python train.py --n_layer=17 --d_model=64 --n_head=3 --n_kv_head=3 --head_dim=32 --d_mlp=256 --vocab_size=1024 --activation="gelu" --norm="layernorm" --norm_place="pre" --norm_eps=1e-05 --positions="alibi" --qk_norm=false --attn_scale=0.177 --bias="all" --tie_embeddings=true --parallel_block=false --extras=["capped logits"] --init="uniform" --init_std_qkv=0.0741 --init_std_o=0.0 --init_std_up=0.0741 --init_std_down=0.0 --optimizer="muon_variant" --lr=0.00333 --lr_mult_down=2.0 --beta1=0.93 --lr_head=0.00984 --grad_clip=0.5 --warmup_steps=200 --schedule="wsd" --decay_fraction=1.0 --decay_shape="linear" --final_lr_fraction=0.0 --batch_tokens=8192 --seq_len=2048 --doc_mask=true --train_tokens=90830000 --steps=11088 --dataset="wikipedia_en"
Each number is 500 + 40 x the weight over the matrix's rms, rounded and kept within 0 to 999. Layers, rows and columns count from 0. Numbers have three digits each.

# layer 9 attention query, 96x64, rms 0.111, rows 0-95, columns 0-63
507472553486514507588460452527460577542517543482531518445533519522489468440515524547504438532541533494510499519510509506428485507508481505470471483457455498484439451561560514492450508500464491
520452502550475503485509458462524528473473494582514507487522533535525519530537502554526421472523474508472492467485525512474519523556499493487486562449516492510543501433482548520518445472474448
543514479451504513518473544540441471510535467482474520469473506503468588484528504573471505466491441530543522520560549461515465487505529460491521481529540598479532504446475480502546480495472536
566519550492484494568481516578504500526520516469466484494542509466533476489471459520532535475568483523464456481394474519525552511506475521452465499474525516476502440511472498525544532471495568
480530536454505543471494558513490529465512482526473532480479499455499526587524542474469533488571518447490482517514408470480482455459496584538532535547491543544500465483418504462512484527446451
457490513530504549517528485529561487463461476503542488464573532492522403446490449494501495504493529528564525491433521501543486456461450491511514508598525512556486512477496530519519498503522461
560492627454485474516487522451431522497504508518516420491559515509498440524502580461433481510507495426543537536508530502462535572500524514491531489490479512483569538435538457439477563431487535
548428517470464473524522466436520454486503490553442594498529536558470524467498516506460576521473533521469487458546492494485527510492461511483551469520490470490409465504486507574583503485508569
484512452541495499514515507512498510497478513474502506481507541544525491462406536473446471505509509530434450502582430496476487465520528476436533510502504589486552459501516501478537568417508407
475535520497508466479564551472531526504493566481464515479551449560437430486548526529546468483465467500481499530532405490519513446573474531523525509505514480584498527467429478503464468535543517
514521498417491418525518479433493517566483478525460541570482504466516424495464538463518457521548479525503521487524514459456487550516534479576471494563519505526501539535467541464497470446510498
504451453472538518494597537530404534555454495484514489538503472497506482500497497493486456511499449539508468442489521517559478575542426539512555499534551492451432502491491459453480480534496491
519524578460477469431534593500486538469491488549493509542474512469490519463483465541454533525504509521493540439538522514505566471487510489455456506503469480527525493506494453492449502556454444
518493475477516489533464550475514535557518465544524508503511470492511499511583439487550504512483484530474418510487470491484481477499501539473488408489539480518531540496523464478514547440441535
486512501470592553454487434479494483512518462437532494459530490492436489542499553543424525533470468518474494436493510482478495479535489520490473448517558457515539526518435522497517537500452450
459521538562495478579450587482466487468502479488557479566465502549459461460488502491432488518566416465463498542524459543473509490502444498501451523518542486566518483477488524498573528569468508
433507496437525470503494504468483489522463471526571595514524495470502485574513490477485525514475535516507471416486472477501435500476443493435462525525520527449506483484460444513513528533565572
524391557500565476558486528518524539504565568504493477509490468475519525512475517466511541513456477490467522485504522471518480485543431517461528513559560469500434540459484495477497514464482519
451484531456533489486540485474488527534578475497537485506534470534530486562470484527473463537443613497409475555469473501540584443532499471588483497458518567504515467444503515506504531440528451
463513468525538462428525503546503554577468512540492476566536513462501501550499524540477545475482468396520521501499497483451498495529477455497473500501487591524506536563481474542529497488484503
544487439505541495475495534557495502463440518471456513503488433510508537509551519506458458517497542493570492588531458541502529507549515500477452487525507514436529581475496565535518483546495442
489490534467519525483553534526450557523528490550474481526506491519481514436534479463570508479492469509525516512465551497511443483515473526470521477442535487462440501537492551499541554534563481
480512493452544480536563512528444536492501487465478511548488495492529562530532518498517536444520504510512521508457495498484417436507509430447595491466474418568537436442475547501478482496515504
461480446475460508488529513527532469488507482530531475561460555480457420544517422590529552485503512503501528456527489529439464540489518539528498495455446539451507545488472519520464501416517486
500462527482483541505503466491600525518503470497458480541514481489451490520495515466539475504501519493527467475502513544510434497588534380604504576487459509492545466537512457559466550531454421
471484497480457468527481509470551485515494470464520515483486398498511505495540420486417459503479473519501577500453485469530568521509514538480548573449482517503492514548467483503494540496430448
529545487477429515562558538521467530509473510499554513471446554524466475492557525549486558496506515491487478578508521440540468483478494493562421463479502431444492505489470460493459497466503478
492438437489469526481433547496521508472501476493472454484464532489493503552515554465455550544479482544543471467454533452476497478563464517490488476474534537519526423512483532529417478524560530
562440548519520497441475495517503507448423481506536505535410507497536413487510504541530478469461430527498434595486531504479495449459517525482512559520543480497522497521495500534530546491463513
425478504457453527502430432530509555423465481502488486495494459610511489491440506512460574521535520428507520550523481499542485512460476532499535470495546437511510536529481451490459481458507522
435553535502466461479501465472474477524547476562515525507455454495494466514526539593499547455520475520534389492501566521530526537521521465506496497532441518464479440482501539489483503449508459
563514425495533536557496526484520474542500462560498520502479460504506526436551533500448461468489523462452466517491533616486487521455533519497516498526473486534562507566433510496496540449558497
547507520508484540508459486512453498604482484544518515538489507509492528510529506519591451489540498478502425479500483508559512497466474506455469468492476522519505531469503514532514526479462525
476526424461520510453500508477554439490481513492481539541494550509508507542479488491474522513490507508456497489524485529581490539500473502494526502493474539570490507461497545531465473488476520
520542525454502539513456450523505541483489582496471512532496462461489584465503551541524441488454463486494508532472537486476464460538505460529501494483471433530476495503472529508515558562545518
496502501521469493507453518527516499486476531458561506482501475484515518476490477503559452536446487496487586440495509519506513563548491492599495531510534428466501452471545450532517501494495483
530483524526558493471484572450463485530454489517458489485462424550528526461535469521463430457549501517512555527551491452531452508468474507463524469491568442444461533455511507500509523496541484
468482507495510469494456482510434504518493490510547522517520562560491458529484463539422505502525545490475480483519516471506550500428486510514506456480528514480507482556606550475466479499506539
433502467614459484473512511470464465501517501512528494503540493499511512533435497554518493489492492494551510485528497478488477467556552457529513532537471490463507573492493451562458465531490482
489480523533512540504510567512511519479539510446476479542526502545529551506503481481535450507438498498536496557483505513496441454514512452478507579488493437479442495467558535477490519512467498
494551544479500504485470525515480496505473467530538464505490498500527459519527483521583485468492496521540491550480549451523491484508597510497487461435478522497466537531481497471514488522475543
534455485506523482467484465443513458431500542512438493476439472477500503529502507515473510515496526554508520538508525520443524467549570471550568531511542543509572505484422491445510524510484473
568486533454491446452491511517510408520514497559506546507414559509522463544581481520509493494512510509461448465553521454474502537514489462495524447517447475483459509554464497551507515468549504
510514530491558443471473585478482448475447509459535505520541518495542468511453440496561527613503476516482477484470511507509499529528524488461514477499518463569497520528506545469491552597490536
503534537467455447573511490480521468523498515500556410531460566532535511486611467495568427462420457448452509485456512562510479530531508505520474519478550447512472569479535494452472485473540543
531514493503498541510540581510552481472568557492428508524434517519467572455511460497440501540526499469511478474481524497504505511521486490465536452444513528511462512547527526494554516506485461
470528435508545512540502469510598492481469511564510541503513446496456487489529481506560431547484471549525443446505539520446500522526471434460476507531524474506514466550461550521564427558512488
497508474496467460478518491497524435521478467476494503541499470516474487470525564546498552478554431520449485472479485424454511547499571536457491514489436466476513500507436536504581571574477501
528514498501498492442585476499559516489467497431528518505474499514539534481526487513481547426515501495475466521540441468587471466538508494478491499508444443423437437484472478531521498541520437
451511497510553550481505513486468463495479554481501492541474503493519516517484552471514480466484485566455509457461544520549440506447471539501514547529521504473433511523502489477518549485471552
461533588552450500513470502484485475470522431505602509486479434460500506522534505492497515458418500455530552465519507524489525480495510490483479468450499506464582523494461473540467515505483510
550509525487471509499455549470440520538551536435527481439503523509463455515449526410522530569519459492475545566483443505541501562506505478453525505466516506477471520480519504425498461497493519
521502508464515556531491463552530468493534485491517524521474460499498506497567470502492544509557458533519540543435523503484512483595490476429513529515491486506500458559467499505563466454487460
500535456472474506452527475472517473420518502492413546517529520474545449492510569487544503480482531474495501501504500501495476516493517533538490446459470526543500499433488552488483530482545575
491484497535493581538475495516501507504500506527473486520449489411527503487499513479501518502470551513502525483469476492476505526494538503463517549517509427492429466512519555476468518510491475
446480516513459503522469505473559504478514525499430522480518507534461491512527487459493504480438544521477500525512476507514502534539515531535457508435521526452480481486501534504445493474490493
543519514465473514465541506513497454503475508534494480464533521510452459498462519530498485502419560515522479490487496505485516483448501550553452470507520512510575509527445469530486476437478476
502505528500524456549456508513522509518534482490437489503491473471498531460486508481517526521429490488503508467436546528536438521555463487524558503537510485515502491507513503466429472559513493
510509439496521499480527462515541487540493488521488490472483485494536460471515451494540556548571529518519513512484507495511479469497491478464527506489468468486554484455431505487533523540475496
423542510372449552494518487530487526529463507519428499544499441494465501496507482468537519483540541542501484451521487502473543500446560478458536498537471507500513489500441527548498473492566465
492487534481502408487502473524516454530518429476511497476539534463450526460526476522490484460488566504515502544519452498545561491487541569499525470536480510472512489502450473488504492452516514
437486522547505506502542507476428542504444550508509480489520458501465546533446524503446431456490516469527479564537472523488459446500463565528557544489523501478555516417468528527520480441524508
443513437451530442469499397540536518491498448471478470474523441498449560473500546502480486476485478536543524522438448490510480556560557456539485518572486495444532442492513501530476502491588480
480516500503527450537513496453513516476481459448492478561471481473483519528496513519506512516547537524550444413477484496477475509507533514516570510537536538487510492479506554537561503514478458
527543422459466456575442546481535466460468466487425522548606464488479534521489425486441524518578551551540513441544439494569616492515466442488561523412482456532434492452524512504546561464558424
469512535495434442461431558582580408497442494482450583528500424446507456496474441491510441545506525573550504450467497502441433485489465449542536534459534534430534553537572541508482487558566555
518557479501520564396539421467524499549496563486482476537469598478417459511463503513584444507464564527485534487501508525490581430472526508557540478508462524399562386466564524525518500565465515
438589496536499530484491553395520429531494437489507506612468560549466464546532479467470434458577581512522499550436534477474501459574547419520498531506485410481445533506502501473539471583487455
563502470534434500489487368508501518548421463532459434472490516528437447510577505554525547491554544511541393446470481509437511529492503508537479499549558532531495487522447566521505511530547533
507452553495446531522528515493547442485418562424388537435469532475519580505492493544460459516506557533527493565549561509520381541577495535495435499527536471532584424522345423419600513509470528
527558469537490484530614500435429472542487464445471432581468554474578541479469461469497566549570538537471438514477493541373515615469512584487503479545512477517461421552429464440404564383521510
495408429490460529455469496568524620489508562499531565512510443480470571416500494491476529521630555422543511502495612477469443458484433505345501521459493435533512413494509472459556464520574533
535544495498502523420503543475461427491503578578444386523512543528378512542567499518447444519470432508485420463489547501519522483418491492482445473512445476601548493464446468545531562485541520
508540469472451420428583538509508476469536423500501483561541489475485555568486509545491502577573544429501491523524560485486492579512406485478479537523478457533505399523484444479518499532476562
488523489544486483505473454518518547554473467538487510506459512588462427526473354511504511535493525385617465442485557482514511551488479441445624475557537542568448441491464448567435507557561546
506533451478552516494491414471441474484467508523448474608451430520520488515382505548518486474451568525553518555579560471554509494484525481494335634467462519519529501445508563557535473494566519
610453383560495418508518476458460581538518438489534584533448556568545508498423561450473367496428510484478466515482442488518438511480478501516556439452513492606525542555506453545615540489478499
428511546539517503487423479493499462505467527517486516571457547483511586549537542520532472518634505523484491458448560507446446482535499475460559532464498545526491425490487533415549507480379480
408536480640430555556479480436479535524522563523526467535594540362491511526508471512535459504440512458471453565420536517523503486530496494530528518433475440521518466566571536507506583402492504
552479526483571540527463500510470501595548556482417460440544469559458486417520462501418505476561492543477449524497549481553491468474592467457502522421553488463465562475478513520543602553520330
557540540536528467499426447551526501516500446494545434435597592516500443530534473477512469549536603465508498512503573449569568463506423458549558501548450488447521456484457479507473403441469463
504461500480492547511443574419523479510429536512494517434484543464495485506510491471538515454487585492501548579507500487564434565515509493535545423428503477538465529497491482484525468492491485
405443516471478468478564507470482441540446536504617510550563596472459429511533509575564561526484451478471527535600439454596509500513507397463496451475438390456597392582468496528441546585523456
449481453462554488538544463521600534481494514485436427511450515458521600512536420558493474468434441527566584522492511469524426508534593373447532512546486584444501485521469515620463527462565538
505549596429487458478533517579377440468469509524487429561534508527474469499476496485463474469516487553484570520507519470561490508471477485429586483509528551575447428513574439513561536535482566
508507515435571571501487493493518481466502458410531395516528530581521558535521494494572432512520536578469540512481439490495537507433481499399479437461483479566530493434421577497383478534454505
558588608584507492513566487453471412492574482457491480495577383506509471438487513534500520525506489470535526461483432404578479522478533491460479577471405522525557474522485533482513446454479489
594512534520477444509497498514516573509524458482506452533517514569448516554465520538548425441521443447496458524546425536486479559457517470528502499561537457448489426493548526398478518612567507
528602504405412450500469413483544545552504537491518557471531576511504513638469436438488455524458466519426536488523570508503492446384472487510426558557573399516462482506491530415460535445465494
478521509495461482527550443530486496503564512449564444519456484519476539481500547547488516493494513492463460526531452464472521546574512464540523549476557442420419628486513470384458468510550533
550548467559501531543492561540559505493444514500482469523428467547486532579499455368571634462518468418492486514603511497491510488468456525512535554493497430487569501457516543502511553534528516
504614467461479442585449439456506522552489498498540541508509523466556569463552481584511483546465406452460527488507481495522533494483508436473509404466507605455451456371457498439572459588464500
501563517508597565473541483520449503543457451504523521406441447486443510495404498523480460465553531462485551596464489467430454547532610444474562520649466494500436480526557525456552484542465457
534493487519535470567549458432452509489547565553508501561475436457557453549527443475545494508470486510593461574406518487466507455515382565523419389492551592434479429511550425487532431563521442
374468538507459556510556476531431466544505493542545516446586468484461497504526413435481424504414537473511549587545417516460474504497465544529523463479538568599424481402508458509471568508550447
506426399542507426530521519392574426418537533515408479482548435534511509518469477549572541436544497553362473539465495576555402431409555518546600544534469534568451448525515515461481413561553485